Each number is 128 + 32 x the weight over the matrix's rms, rounded and kept within 0 to 255. Layers, rows and columns count from 0. Numbers have three digits each.

# gate: layer 5 MLP gate, 1344x512, rms 0.0182, rows 293-412, columns 256-287
# up: layer 5 MLP up, 1344x512, rms 0.0186, rows 293-412, columns 256-287
# down: layer 5 MLP down (transposed), 1344x512, rms 0.0165, rows 293-412, columns 256-287
gate293:102148149103151106152107117153093071129135126117143091136125115155188203152083169118168109131155
up293:162149079117173126164051151056157091145119167129124115146103118105151108183103147128103103128163
down293:186127098137209119069074123123133126066113144115166197130176118090095161105121095181161120157094
gate294:127063103106130155111076096100131137131082223153156174188146117137156130083113157190134124140155
up294:151106051171159135175167129158120076123081046164154103102168142122060186151164092091126146167104
down294:139094090166126130118110128091103112140128206113158157177151111181167106076087170165166104129102
gate295:131154180114103109147170122108142148106126201139140176088120136114190119079188140113153117121124
up295:107189116085099137147133135137118162148117131146149144102112095039139160089165173147092137110127
down295:123097152172198124097136090125110107121120084129131056195109127229108097131083071152138130154171
gate296:140072127147143140133151178135127141140144148160123189130083136121178122121093101064167147098105
up296:097079127135112157086136152133141111120107120162132109146117096162115117153131098130141113116162
down296:141129134073196077146117118120158140136091114110070172137117151130121116127130126172098117159103
gate297:170121149104188080169113072154092129067140225100124104114113118097102203113163176119081147083158
up297:120154128056166114106143140054177079101138128087140092116196133154115075121125072171109180182093
down297:145115050131092155131128171147142124181089102150152126134138127106126187110067142100152117133106
gate298:120144106086158101152182114140070057137129109127127153137128097123144160154147144162169064106157
up298:168183131029177146058148064176082112130160113089140107108158129102165122119170120129116078080141
down298:202169099157158074121128122160190154133168125180188124136129129047110145120136135150129156109129
gate299:099116100069133153114150132126152133109081093093101169145149111095185137201109111113160144119141
up299:179111128172125108119139210105158112163102114124104156158165143078171138159113095119146181076107
down299:127050128029121145125080115127120097106145187133144163120163098083058135164116119129113128199121
gate300:158079103153208140151099107078070099124194130159178148158097083156182096105111150183143109081151
up300:109119151169131128069144074146196077100159174125123144097173141115111114111113137121095140181124
down300:136120097096073109128166237154075146122057088096095071121123120141162123151103155128143168185125
gate301:177140095125116164118117052097129100088158099114081139165150072084113123139098154111188109162121
up301:096151138088160149176140097104138054092127131098129174176133093176186137099111147153127128129021
down301:178133129130197097162144097148109117122179118167191162163125188094170096146130186097115124077127
gate302:173115079129139161151141108128142114189146093130148119168111137129112147120124059081053103109131
up302:109158154098146107102106100100140056108117126110130111089163095129136111178090172231120122115068
down302:099162119143150134140106116167146145131184094215145058127094150131162186108117096059138103138101
gate303:104115101075132094168168078068102133118088118125114079078140168111135114151133087112136157095115
up303:101116157121133089160115147122153107131136120124154154100155087166176114130156125093104170140115
down303:119114087162165170132136185125162151164105143138068130180102169087097083154057120193117080142145
gate304:126160110127120124130118050109151134124134118104153079156136146101110176186092150105159104171123
up304:110115159090100114130141152150107128104079171161096125134091083137148131096169096169111155081116
down304:143152139117117128123097116086136105107074145082039152181114157174160175088100130105175152139120
gate305:081105082107125131156114085159159128141150155115129147116140131123164089172136101170152161070118
up305:185129118105140078144124120140119121194143152127085154117147147161198124158204159135081137153109
down305:116127121123090079160171138150122095114119151146159143137101172154099099126117180130156117096175
gate306:107169157135116200149136147166184155122132133076123092160121136095133170142093142204152152081147
up306:107145143162114108085108165081138130131099130134132158141146164148191119151077117074135114140120
down306:145126135094124119176152116150157146150132170134067072136099122109089112112088179184124142093081
gate307:133135178192154138169151120124150159168141138083158078149161118124141076097170069113114147115104
up307:132136130131104108135104083185142146103133130142115132132084149165159110128141173071151108089139
down307:136156099128120080089132166111131093090139118116164174177161122084116187165126134180098130191134
gate308:151165119158162017096112117106192136150137146168148108078140139167154155092122168077065055099141
up308:096138108151146112171099155103109121079165138101151081185079185150125097126134159117126125149094
down308:158132172078140187090137117173123119167113099109143175087183093092140145142126084143139179082142
gate309:171120152102182136110138147161136168089145151143128135174138152176192172133135141118095072178097
up309:080113159110099138115119132068130144101090121122146041094140088126148129211120055142088135119125
down309:179101111131180067140137092155120135102121148140084198159111078096181137141199131140134093149109
gate310:112076125150116136095130090109121116083136105152122136095146136098146119114111081093154180174129
up310:116132082119117118100130100149104080091116110140098162086108161108113135131110082062112194171114
down310:103144121124148101141169119103098122144153141100210111168196121132101096139139177168128105137114
gate311:059196126080119099139118118133082165084128166106127127091149144107164124141106132192152078166135
up311:114169162126181167147156166124101103111138142079082156146165170141154103176067174173150152115132
down311:195144126162089114144183101130169109123133082167141118149090129120127156084202109076106106121146
gate312:139070159123074094172152096072136125152180134121112109122170144148134106139145145142117152074092
up312:141134127096109115113079141142227118147121123142116179156091125101123111181127150154102141065164
down312:076143109145153174132100116150115161092129168153234108104157099106125123177093097084146125149094
gate313:131100122175184065143151093073050129120159154145170075115141129152118123107146194086129125148070
up313:183133076137174122133112191096089083220133138109160175140177067094172151124081117107118133168130
down313:137148106149136144136126094074105096120131138144181168139128127106134098086144141074122164167161
gate314:138145080176135115105100124102116103188092158146103164117175131120082106133147055107143152126136
up314:133173126189118150111101098141157169155121129148109090095143163115099167147159128128145115100185
down314:184167117129089158076138148151075099129091124079108124116088150156083139164108167121094086137110
gate315:152152094160181057120119171070148085120073187146107133119148116139176186183147133096166092141116
up315:110114081158139133164177156055089170136048105116144108149092159191098127104142101154127174133176
down315:076213172114155178137105124186141125148164105102186124105098139126184190102188118113112099082080
gate316:058149116093076140154185146085177075149133118140171153146107123078063116074133133157094175153190
up316:081158086163104129161102103140108118106190089156120108143138141143176174153107108055123152087134
down316:104108136105089100137114171100131128108111189176132167102133118165098108107152118103155157125118
gate317:148118154100080095112139139114103126121155155181129080124146158138105166145116089100121121143106
up317:157138165111111103035134157117108095187127173136168135091077173185160075142127126087121094152103
down317:117112092141148094119112096108136104145122093152114200156098123129135105131156185152116137173151
gate318:185170142151158119138141141023088178107139113168142107104140150179096212089100160123113118104110
up318:114132135114123131086130141173185105162125149129132157110097163084149077119136152123153105101087
down318:120124162127132167149120117046087177104109107117083148086070080159140157137201097106102161104131
gate319:108128106090133087072157099070136117069113117157110179152113148141085093155104077111105190117144
up319:089092105146160130048110126134139097089104134072117192125127118150056120151130167110106124133138
down319:185128123121108188079139185126131144148140113163100063151151146113134150103174185180161098116101
gate320:185150131173132115096131161136133194154043142101136128122094172126186136086126134168103136147122
up320:126117099122079127189114121150136071057089155099108166138115193139053095065111151087127080171108
down320:151128139109159131111107112134126131117189096125119106140110098116163125160110060167128128122172
gate321:135138095086225218102228066140101135134133131089149106119130121148082165094153125116126127171072
up321:169229142116114139142151126120151134110103136079148145153082106095122096155111086149182162114128
down321:080060107121136156091165116126078097123076144124200105102163124165133153107171155067119091156115
gate322:128107128127101066085091076099046162116065151125130122074117124157093174152125109116225183155094
up322:115121110069094190122125088122123133064106103111109083147130119149078169124130146138177159178135
down322:050102118101093113086125091153132182106121164088047116143120100165128095135103147159193063124116
gate323:134135154099138124088147107124094164134196104052115137121147134192176135115075130134219101148108
up323:163181117174123129142112189174153061158113158190157086137112140106121058154154105120140143136130
down323:151060102087085141155193116096077159135115156043071204139147105152082129132099166123135159131140
gate324:115056088081068111107109077140118092071119138143119170197116107222119149071075086181151079176117
up324:052134142076102138147187052144108130137119112120134116129126113107071110129139135141125134136128
down324:160180103099126176094178091131104081122122101089089175095145095142119155081070144132121131145156
gate325:134160069149162078094068183041097141123091148143168135215190145118076146160080082127137124172111
up325:106138119210052142045092112165096112127073110160077127177126101203129124090137098165148177177108
down325:119182118106130077136107145100152119143131160077154122095089125097101128186156100119147153085137
gate326:176065115137158144193136120103068051064140148134112061190110116129128150120134103147107135148074
up326:210111087185147123117122200069133181139155168155108137153129170109170147137133136131136133083143
down326:167095121159120093158074095146125063064165163120178112169120142119137170169160094162163186147127
gate327:089144146151162115136174130121097095115090134082111122126123103140136106121115164101145155128100
up327:112122151153118143048105090176113111137092117109116106150138130175149135155159121143111146134072
down327:092139144158126070061097114183109119092096074121111082171132105193181080133094122170129129189097
gate328:127146120155149088094119044121081173091140134125131110094162134117083109124139178131143128160102
up328:140141177122090103209165152100113134119131136143107123175138150122144145125121120155137128082090
down328:105166109126152122084092027140087148135143111115179150079133129106047087122141130122112127130116
gate329:162147126156108127114093076145077137135088118104099135076116160142074157164168129104177141200140
up329:114091153062181086126185138120131104079115158126083106150128113150149104142170095169106143075108
down329:157139083185074154121091075153075096141099109149225163091115149136080134111117098149136098161160
gate330:091095111118126099132110128176126119045109160064110130145165150112081132138068117149125125112180
up330:138149116092106076069088183102144128166141106096133197094118170110143072082145096125132101142145
down330:155090092121140166145181135141069109070122101132084131179108096167187174119101141094103161170133
gate331:099123123061162138077154119137134103123080183065102139181112128083112104136125106159146061154150
up331:158146101110150028127092141130117150114121142110090150175054140089103161177079128136202118150130
down331:118168127133110193173170154105135116143111073195180104109145114125108124133174115114115179147087
gate332:166145129108151120134134160157113108147122122104116125080148129133166089149130179118141057157137
up332:127098103120152135133091140120135145105170079113134126126134081119107156147047123131180175140158
down332:176177128117084130134147149147097126108123167164136153131140168133139104162208130116073107139113
gate333:151092105112101092090131136110120135126135168135091043131147071189100155088199195170125134153153
up333:074108139118076164121117110133152141147133149113146139106153200138126140134101152095164083163133
down333:128132150111112075161136139113097081093140105149024125109147175137133109081197099170080159158116
gate334:060157162138156163116176124122146141096088160149172094153115090171162109104113138133153121135080
up334:089183158148133147079130137199103150092088141135144081098145139127139138107097179134141098137126
down334:125100037133079118127175116097154151132123076154096170133105137107104105096089081127143160124163
gate335:095128155133115137101098110156142113110104122093130113152192127129164210149137133057185089098095
up335:110151166131106170092134116125141218185180087121119147095135102162119161125094113138135139120086
down335:184143061065184168110154159159125186146115128109148157134107171174118160114058135164114102150132
gate336:120104101122120120133153111084150086094110121120117118120135069149095082090081114123109143118158
up336:110128045106110148074135103131153138139143151064114148097175142127105148123196167133138132163095
down336:061111165095176166162136128143138111150164074125162118123180164095144121133130072150096095118128
gate337:097138150118182189116160193126188098175128067186160108132118155043138140155097110133115125096149
up337:144113133170105085159139073165097127107177142129108098188103119148096071081189153166083118089128
down337:116138123089158142097060126133131100156151148110138190119140190114142157156094099126086145123136
gate338:113097102121160060128132061112067088130154140164102120198137189135120159108159131070128158142144
up338:068120132100144106137165158145097109146137135158090180119104136143124139123117125104149205028103
down338:136100151147096151156113201154118177072162155082222121090115151161076147120057144099121146113115
gate339:154085135083170160109096176094078095093091160089132124118110114124153074098122121152143130119158
up339:168077186105132149172134103120148071164176089064119200116111140095174100152080130156131087079155
down339:077166117156131107100171102168153164144159130165063106088165129123112141110158135139182115123102
gate340:077092106122117112186138063107108087095126082112153196188151113144148101138171079170170146118132
up340:158117142049216126101098088121131053137074102092140155183124165116205067112133090151143085145121
down340:149144142147115132077121138129136040111156193125143013085152167096109142102098102136119090134130
gate341:094089102083128117125076119088102168105126132107100100178129063151110152085123131147174157155064
up341:201102131156149105181173118134164131070150247156177140101139145134148121130128114154105083078129
down341:083145132082189112093166105172152173105186133146163103168131103102109134094068083144096132138104
gate342:151100110109179155155137123141104128107108043105125127150163100123099115159131037101206171135123
up342:134107111162130138132147134140075185097143151139151132036134110124126173087111108128135185072112
down342:097123111097060139118115147148181166114139229118125128207087153147119182134097208163103133062128
gate343:096119170114156134183141025103113105155176143111085099141162065146148128118186171106135168166141
up343:095108173132160076100086115104116138157152126101120101088143088153123128085177176070077143123126
down343:161125106095094107138133179170146193107087091152132125142144114085132128121126119119133129126136
gate344:078122099145100143086153119095131124077141122128131124102178080150090144119178150154116175129125
up344:138114054110164101158123083091084118124110192168151136096134128134128084103176160101102115152081
down344:071111129128190172126196123110079109067178125077191159170112117075066108105113136153133071134118
gate345:098125078116133160105139055131010157152157129157121167160122112083153097143190074076177146131095
up345:091140110161088142157155136081206125138168173140129129206109141126127063105149156153082134150117
down345:095118138087119119135130171137071098086101112143028160081154074219172219127123175123129144137164
gate346:087117149122171138185190140122061107111106098122194149102111123102167142123083152095110136128136
up346:141088111117079121139161095207168187151101080065095113061109140137168116109138047094124170103119
down346:132122101139174173134137085066128128142227138157111071158139183136107103091100141181154112158121
gate347:180092135127144163187117104114153163142145130138109136214143127103159114137057172142163147075103
up347:129123105098151117153132126074152118140133078124126159132177139165179094105153177087133122071131
down347:156131139111119149080160156178113108071070173116111153181082118120115150141111106183148171148101
gate348:114130142108115119212127142091136117136153063162116127202156074097156136131141070199201091112154
up348:114107142125144154131129141140134099199140076118146123198091080116136084096127149150157134164146
down348:147190140139126163116095136208107132188131177058096090065105100155054113110092199111075150145182
gate349:157095124185119119075123147116106185085154136137087034068118172123090133057141159126107141188046
up349:118124159115196135151133131057133131148136129133108085192130129155125106099115100125119102114199
down349:191113095128098085109137112190159072142120126132184197124145117082122133178193120106157172152096
gate350:141112092096098140097168114111154058147144108092116125147179133157109146166104147122161110126100
up350:207098108099111133081119101087130143168188139133128125123136131157128165134095195075123104073091
down350:111168153151078169121118096125155186131180111148135101148155191098135152106141125183102115105162
gate351:105120158153152094100146111124100127107117148119126141197171084169125143137146133142129160158095
up351:085096201113104123137129160142126116086140124162133094148101179081116184094157224109161152123149
down351:059110163184090140074121180085075082122135152131058122202163162106134110096191149140140170146155
gate352:120188150158133132114125085123128148140154146171147111164193141090174157135136189119140145159116
up352:116156162132171151086147170136126180171198118122180109112150200123206111108118088050149123124128
down352:120070135094151136125095125162148106085097117086092162111103104164093133142124061119117120101148
gate353:131137102134108116147137133072113149114129148125146139184154144169149135121179163102144115162163
up353:138174137164128138092130162084149159179165133113144157149112172160158078070155143124136155110147
down353:124146180158103101111130161141077114188140097110119124080114094091143145154071109132156179107148
gate354:092198132172142123164183176111140108136098111133152126115122161110095156136069155109148097134137
up354:099144140197118076134140109143160139104108157151100103113164130110164147117190104128142165142148
down354:117157124091111130162154176138154098138130120123243150120140173090116179097078134116108078113115
gate355:135101105137123135134162166088132177113137188150122108113190109108126193081146093137112120076169
up355:137162161103069149170161149087092103146165067161135134172131192140154118159137091205096120099121
down355:106079078177138106147212128116115086124100160086117127124121124187121091125157073098141077097140
gate356:164111055099163129078133120135080127134100149138100114139151100071116085177128112078170155168124
up356:146173035135043104119129092077024136116092107129101085108110097155124146130115067053184119190050
down356:149175151140129142109168138142127193197120136069116051098168127137121226115161125182136110185118
gate357:129164134104151083086127218087152133145141149153130117165132151082105165096131141148100083147179
up357:203163204082177163124197168205124142135145067099179147099132127070140102136143164195093041118157
down357:125152148175110140157165078123111131072159106125155148079104173120108125177123153113117136130055
gate358:101127116119163156146119128118133089099104102108147096123139099161129109122120147097161139090124
up358:128156191065116113114118151135163096119139136078161117166158120093162137179144125149106063123139
down358:120097178162157169122177157134117139157171075108061134205122134142166141145192105068164104113134
gate359:110092061085127099128143101157092181116120162181119118150166108145145209163123108148119183143175
up359:142139107131154188106087147124137079131119145166151136157107133073096088096062118094100170072142
down359:061110098122085102110166137134141158070106182138051121131143105172126143098102196160103172103153
gate360:121160123167108126139150159158171183127168167120148152122112144166220097166114149133096164092117
up360:078114142113105165152118123140164120103138096093155119085123107139155119126136212112152140201103
down360:132113143139149129116114118117096114181074085109057096179160114112069156083131089172086104155133
gate361:121125178118103196131124154128193116124115174122187156149090101147111137133068101119147120090082
up361:176135151174143142113084124109138170104151255174160131119137134151148082142126165062112158174082
down361:133152136164169113075113162153104155159114179188118122164113136091149154158141141064178195161115
gate362:171136172105194068087187152106093142127117123142088119119111133145150133140184140149150124117162
up362:116124147168072175092118177077100186107159109064127149164128147120112155137122126074098144109070
down362:228089153121165073136108128142111132107056069151152098105064086128132164145163092126138179129163
gate363:129136083163152111135087125199140185137151114120178143097191151105095138109140135084096100107121
up363:134148129094158068153127118126144143155140110171100124112177123101160175045074151118099205145097
down363:124105102182079136150129149130098128137122134080117134136166130156090085187198063154127070140140
gate364:133180171136135110066103070153077136100163114106126126126151115127200129086138127137165100157094
up364:120154114078103165092100159115178155091116187107156170158113160111122146138138197122111172145159
down364:115132104103139111096117140150150111163090093130123158141104130087117091146101107127153078170151
gate365:164132174036196111043129157148169153115110144106130098108140108128113159133159139120115152107103
up365:166129183103126172157115094093140113151141097128145116088141130137190137093119187132118081156134
down365:103114158138114082215114179115117162139176116120153147146091111130093119172193157131183136122153
gate366:124136198084159172107082119126082153165137124051148125082151111122085149117086107114168126135156
up366:084119153175119117145165097120145139172126134148121144106155164152149118144097123140133135085133
down366:111180097146132091151097141119120156062135124155175088194106119158062089098138147136147120144150
gate367:095103069155148111138184091122117185136166104077159055162129053104102184101126094097199107122114
up367:110135141117199151179079138071142104095111205143096134124108151175039139119124137171144121149119
down367:158110124094090132142142070154183188135090081117075057062090125126190124203083087051102107123143
gate368:124129146146079110116141159118118086103124112154088163188169103068040133076130091163124087155144
up368:152171166128144108144105155111162139144139105154103118140124104111086087118177098099086122142137
down368:133151116160167116143104107143168126159132159110145073111104125141167143187111154083142196120115
gate369:169089108139160134138097185134139113220115186153140159146092148162175180178064202106087174100156
up369:111111123101115117135166133123140078099073116111108115158109166118145133152113113144151083133084
down369:139106116157170162117123157107151121173205149150101141118093099162107094104126132119151134093189
gate370:161101204107108144157168127203147062136170079181147131136106147098160123153123108154148117099159
up370:167102155059205166143199105154070084118104166052140161114116160107132143125126092133149084125090
down370:101150117111127176145083149127134183096153119130036141170147142123107111155099077088159125190116
gate371:151137176117110123119155085101096143123086141144117125111142072177185196094122182192101137092090
up371:158171165109080143120131084120131181158120136066132091111170129133146128087124125149146140116072
down371:126017079175105141164172130168141111138160128172090135118137179115098124161125073130134086088121
gate372:132086141137157128089091116146107108200158132152104135189132094187174061132156081113124129128076
up372:155099119087120115136105115162136081096197156152124122130139122087122110101089140113092153138140
down372:142125138136100101142115201118150152059102179133149175145105125138069161092110134129197130163095
gate373:188065095119155110070124166134148118194119101114115174129146123079202125142140055130146119143134
up373:158160124145173134189166143166074133101115075129139118173058132165067132114102104107113113131121
down373:124126097087102109169041115085176202123137140171056177104128144160131119111169147146113121116219
gate374:173126114132131100105179144160096099156097151134135118098140125160137157108102070132183117114112
up374:076091124153117144104111108126117100104123074157103168184081169098143129077122172109124130174129
down374:171125208145141073088166108177096090111155096149028131106099135208193166086110138155173141174117
gate375:147129125137130120172127126156136115134110116089124117121118091108134131129121143119169089126172
up375:085170151087116160108116122156111110096157126040161142116123177135130181122076119130138174137149
down375:153084134217150088128115191143141080140097085186120073101174104108165098086167141105169063091145
gate376:181147119145103127072047112194117230079173168116103094082164126158107166127132168079096131136131
up376:119133171099155157118164108111111106075118122122207093156124146147149115185107119147178150139140
down376:156130089120083155125132134182134128174130116117041158121136130138114149058148139105101119083114
gate377:140089155153074129136137113087092175120117106138163129116135121114133156140147188076167133166131
up377:151098088103112121092127079062159152128110119113130140097133127086165102140097090086140126092179
down377:090071127135159093123137107071096071093087092122150054105171147128152117085111151147131153098151
gate378:125120153159096164110092147187130154104063143143123072118133129095182153119154130143193133069143
up378:145161082132071102091167120122123151169124146151127067144156083093108160127154098120120132110117
down378:127106088172089126108047126090160111124088082144167163125128103102134070127141154133096153117155
gate379:090093146160156110143146098083155114079132114144091202181158083071163167083171134137150132107109
up379:141152164105072160101112127115094105143131120097154126116141166119092097194066127057145129169116
down379:171055179135162127119165125097129066154141163137087172148129097117136143097119147072152131093099
gate380:131127117163064140163149123101118175145098129119157153131212114128125160089187120155126088120096
up380:154097137166092100110105162083158066110131088098112135054141139116150157140175081161113149153118
down380:076113173108136137099107118128131174118159121092101126141113105152099117110094167128117105137092
gate381:132133046170187134077106120109095136105131149173155159187123073134176140081132180149088151178126
up381:150119100131085171133062116118138162175129149148128102133129147161155157136077114083122101138095
down381:110138132117136050109170117148138115093103127170150172111133123086119115098198139145121153116148
gate382:119194167120138165098124110123169153149059150072159158124111110143121115131092105167160190137132
up382:157125148127165148160175145125139115135167125195148148176123101091093159132114168156106176088171
down382:137109146155110150082150168093088143137121121159152136142122168178096161108166065069127061093102
gate383:153132107076179155120132134064079116138121057122151102133139103096082133130123087150161135126117
up383:157195139098143136102095127113103201158112037108154109140112176148148071139149118115157088116151
down383:116112144121107164146144081172120127107100179095119095165153150193099100155122176123054088120118
gate384:114142079182097127120203077163142164049124060127137064188161115130133167115110120129161108181112
up384:117133165141168091166159151081147105166076129165115096149151121170157128172120135184125204182139
down384:110150117156082179089169074205094227101068073071159119217071161136160127183123146113167120138147
gate385:142118161162175098124159129118099168194155134125115099134188096130156137105149120121114096102086
up385:066131138131155221146143114140064114130100123117147101177049148134117151141139151065069149119161
down385:164089080088133071135091121120188119140073148143070157082166117127168086123121084176200134129081
gate386:105109137141112104102102115129123140114090101088153097087138156052126124135097134122148101124122
up386:145120152125151149158092108080111188089129073096185127090095141059164118073132137121169109110094
down386:134134141138189133129141134089123093149140170154161172194117095173126133118141098176122138091149
gate387:161115130142208182125090168087130170161132156090155155123168123113137198112094075186175178175128
up387:190096135165156117154195139105077136070120105137133139142070147179106160140100123082207101125120
down387:104122087115130192085095154167088170149100093120133199115159146135128158056074130182167141128120
gate388:115178130168160099120155145128139151085106139113119134167135105177101129123190123156163198151099
up388:102194105104107117129131112114149144082123097113142054165173090114139089169176083133125138102121
down388:139098124108123138153102145117116113166148132133166166140108106150178083126129133131137101102134
gate389:141134115166168121178088123109030135137149137094162136158141124068166138149140141189111084101108
up389:161182048155062162185182159135058128118088178115148096139082134128163128115094203139142131101086
down389:138133104081102089123119203115157089172131199088126139072113147092205121118170151143174159094099
gate390:070103131126079131099102156152177079152106141123131098129158098105145133128160092137128187147166
up390:197082138122116109073129172128154125149123066104139068154119085146084113128168140141202097130100
down390:180152120197097112183073126120081103120157096138050097113114085138138149130150074142145087096109
gate391:111115149118200100128182111192100134112116113120141095099105110083144151144110128122193144141144
up391:127164138128145154172173096144123183112107115108135086068149205123144144157080121158162045115097
down391:157122150124147113092104165161124077123171098178096124193129151122055104121148103125100157208149
gate392:163124133158160125141126095102092131073104127119122096215129080170131169200182138156162164175120
up392:123098110152154091160095141102131102180128112186126133106118158116125096108041146125117115123129
down392:119141089133153103093126073153142112067134110155191144179087146130112177121136176164152183117156
gate393:129152081112151134123171146066151145072169080144128153192123141113077136158048106123120099173103
up393:159164064076137160089094144098163112129128093138175158029128130138104115110097129158107151153093
down393:149123157122161166076112143143178156065137122183123202059163074091126087123122164200111116123112
gate394:128179160153078153116158131128187110145130147085133104157143189125108202120076118158129074090099
up394:184116162094109149069107163122162150179177104088127093176134128117193135124123144106101144086143
down394:120112087116147129115077128101077149169152100158143092099148097162126113137131144081116155150152
gate395:145176153152157178132129091109089149127087104107105122146193096114111167136142077134115075135114
up395:147112116118076096149101236102099114096159162165136141124113176092132140116098119142165166169121
down395:161147135133175092104119120119107096126069151146099131164123169132127157100120093127131147187096
gate396:123120133111137198139125085116118117122052067137122175134154136138159173144144114157142146125127
up396:117097040169092095112156128102109151103159179151131087082168126126092116099150145075137123170142
down396:112120096102115110171095105145067134142117077121107184109181124160138154100164131160130133152139
gate397:100055161206092077115104110071153122139164187141130125159203141116124118101180095112134154090139
up397:056208202081179102111115108178133107129155075105126123074082014157048112138076158167123168164109
down397:120114142143110090144184092153162080103136150098137126133166149172092111074174169214143097107115
gate398:189081087144161141120154181144083117125071107129117133103141078075134122123148110172120118109158
up398:142140111149117113116124184168111146172063147131138090078139067120207113081169163076094143128149
down398:096162200088097097127122093076153138152177139158139104167084172158132127127127163089117095133101
gate399:108170121158135110091092119131180158154093166111153062105092121114144145112148114150141150114180
up399:149101162114139136188109170165099117138136165175149130159158173141123156144105165094132141166113
down399:162156104149115111116141135168134145111071173067159085129157132134154086124114101109132129074102
gate400:170103118172147147111078151069113150105159143149154173096141109192100169086175157134084155141141
up400:120093096168119164160117162117148089224113127155160147107113145125123031113075036020117135097177
down400:115058135149110101187066141163116150123170158130163116089181123142111149091080080111065123121126
gate401:124146195117095133143198113127172145111146138149122126145132130135155122126103163151173069115112
up401:103128134106110109208131134123118143115161131125107181126167120151128125116144141153125132082144
down401:103162181105078126065133118128153091087050132118181123145113147167130172145111168153175113104136
gate402:134167143191067130122129110073172073091123122127129096116112125158135124176080099114139110085149
up402:170110151133147143119119109197073154118139127102132129177117148110133116167090076131124154120117
down402:165114124161110147107068112088165096089145139124078134132073108144123139168128110213137143215113
gate403:118139168200137147155160130133119142144136153131161100165127085141126164216119161159114179137147
up403:099149125190056143121136135119131105145117131171135122161148097155112125163118125159097170102153
down403:167100145132109120115091138123101071147103100128112141110110135138139148096074193103133128146135
gate404:140148111144105157123106092159147157137115083146086084143123088137158190108127165145144151183172
up404:075127030221136140136162090189118153160048103090168140154110133086130087133106142125199099149146
down404:108100142131110142084166106090148169128166081146169112120170156083176130117174143114132096110100
gate405:106074082100161107153157179127100109133190146153098112134164097198149135123135160076095154177133
up405:106121062116120099051081139086100113074182136153118154144134082169127114098096147137138120178163
down405:073067171097130139147183141118112095173133147167152086153090140183155125119148124119129176139175
gate406:122074148106114091108112119128159110097129153122122078130108165139138104096136132099163140141127
up406:100102162086101116125143093164085082076108135089128115065108124121122155119110147141123102127138
down406:135107084092152132152145187083189118143141117116121194130110131092114128165107107172135159124092
gate407:145109056182151083142121140072109143191160187146121171172143086132096167122156069129126122095148
up407:140114079117122112132121174100106123142102125158118167153197106136082105107163121168080126145144
down407:077170187141111105101153113149119109071163102086090020122076136089096099097058111134146150126110
gate408:118115170066141133118119155094135175147135204154118105134145097120212171120115159110123084124087
up408:114117108097160140089110130125138168116132087063136137159176155112102141154218123158153201151105
down408:145147106197117134121086074104097072162137126176175137145124065120109134133093090088138123100130
gate409:107149141104081114158123139104156064112134149160135092153151141150115118091166133133188103108072
up409:122105127103104117130146132218135127044081156155109103103125170146106179128088128116119161132159
down409:170133161156092128115175150117129092055117119140121135092128118108123133135140119144117093140114
gate410:192146105101152169147124094143134106143164123137099160122115109164165146124170142206098072114150
up410:121165136156110168099122105181145180120146103147131097152152128145159106155117132141153148174104
down410:114116130156159116161086147176084112128115108098175233139179109159142113100139095096141098110133
gate411:116085149171138112076084132100071149152138152096111112173176043145181145152115143137102127115082
up411:156131191142154146111186134211155119177140132101103132120080074078115087147121137188063152108169
down411:142151080118150117106093085123170094106097107129114187123125150094098159125080079177163086076047
gate412:107171146165151173085153170102144161196141094108144139139106188182096164118099156097119067140136
up412:112132145076168129150104118167088105119180089075137124152096131154139127116164170096182130168103
down412:134104093153089150121178119133148151099108143120158116096201081102157113183072111132058111113168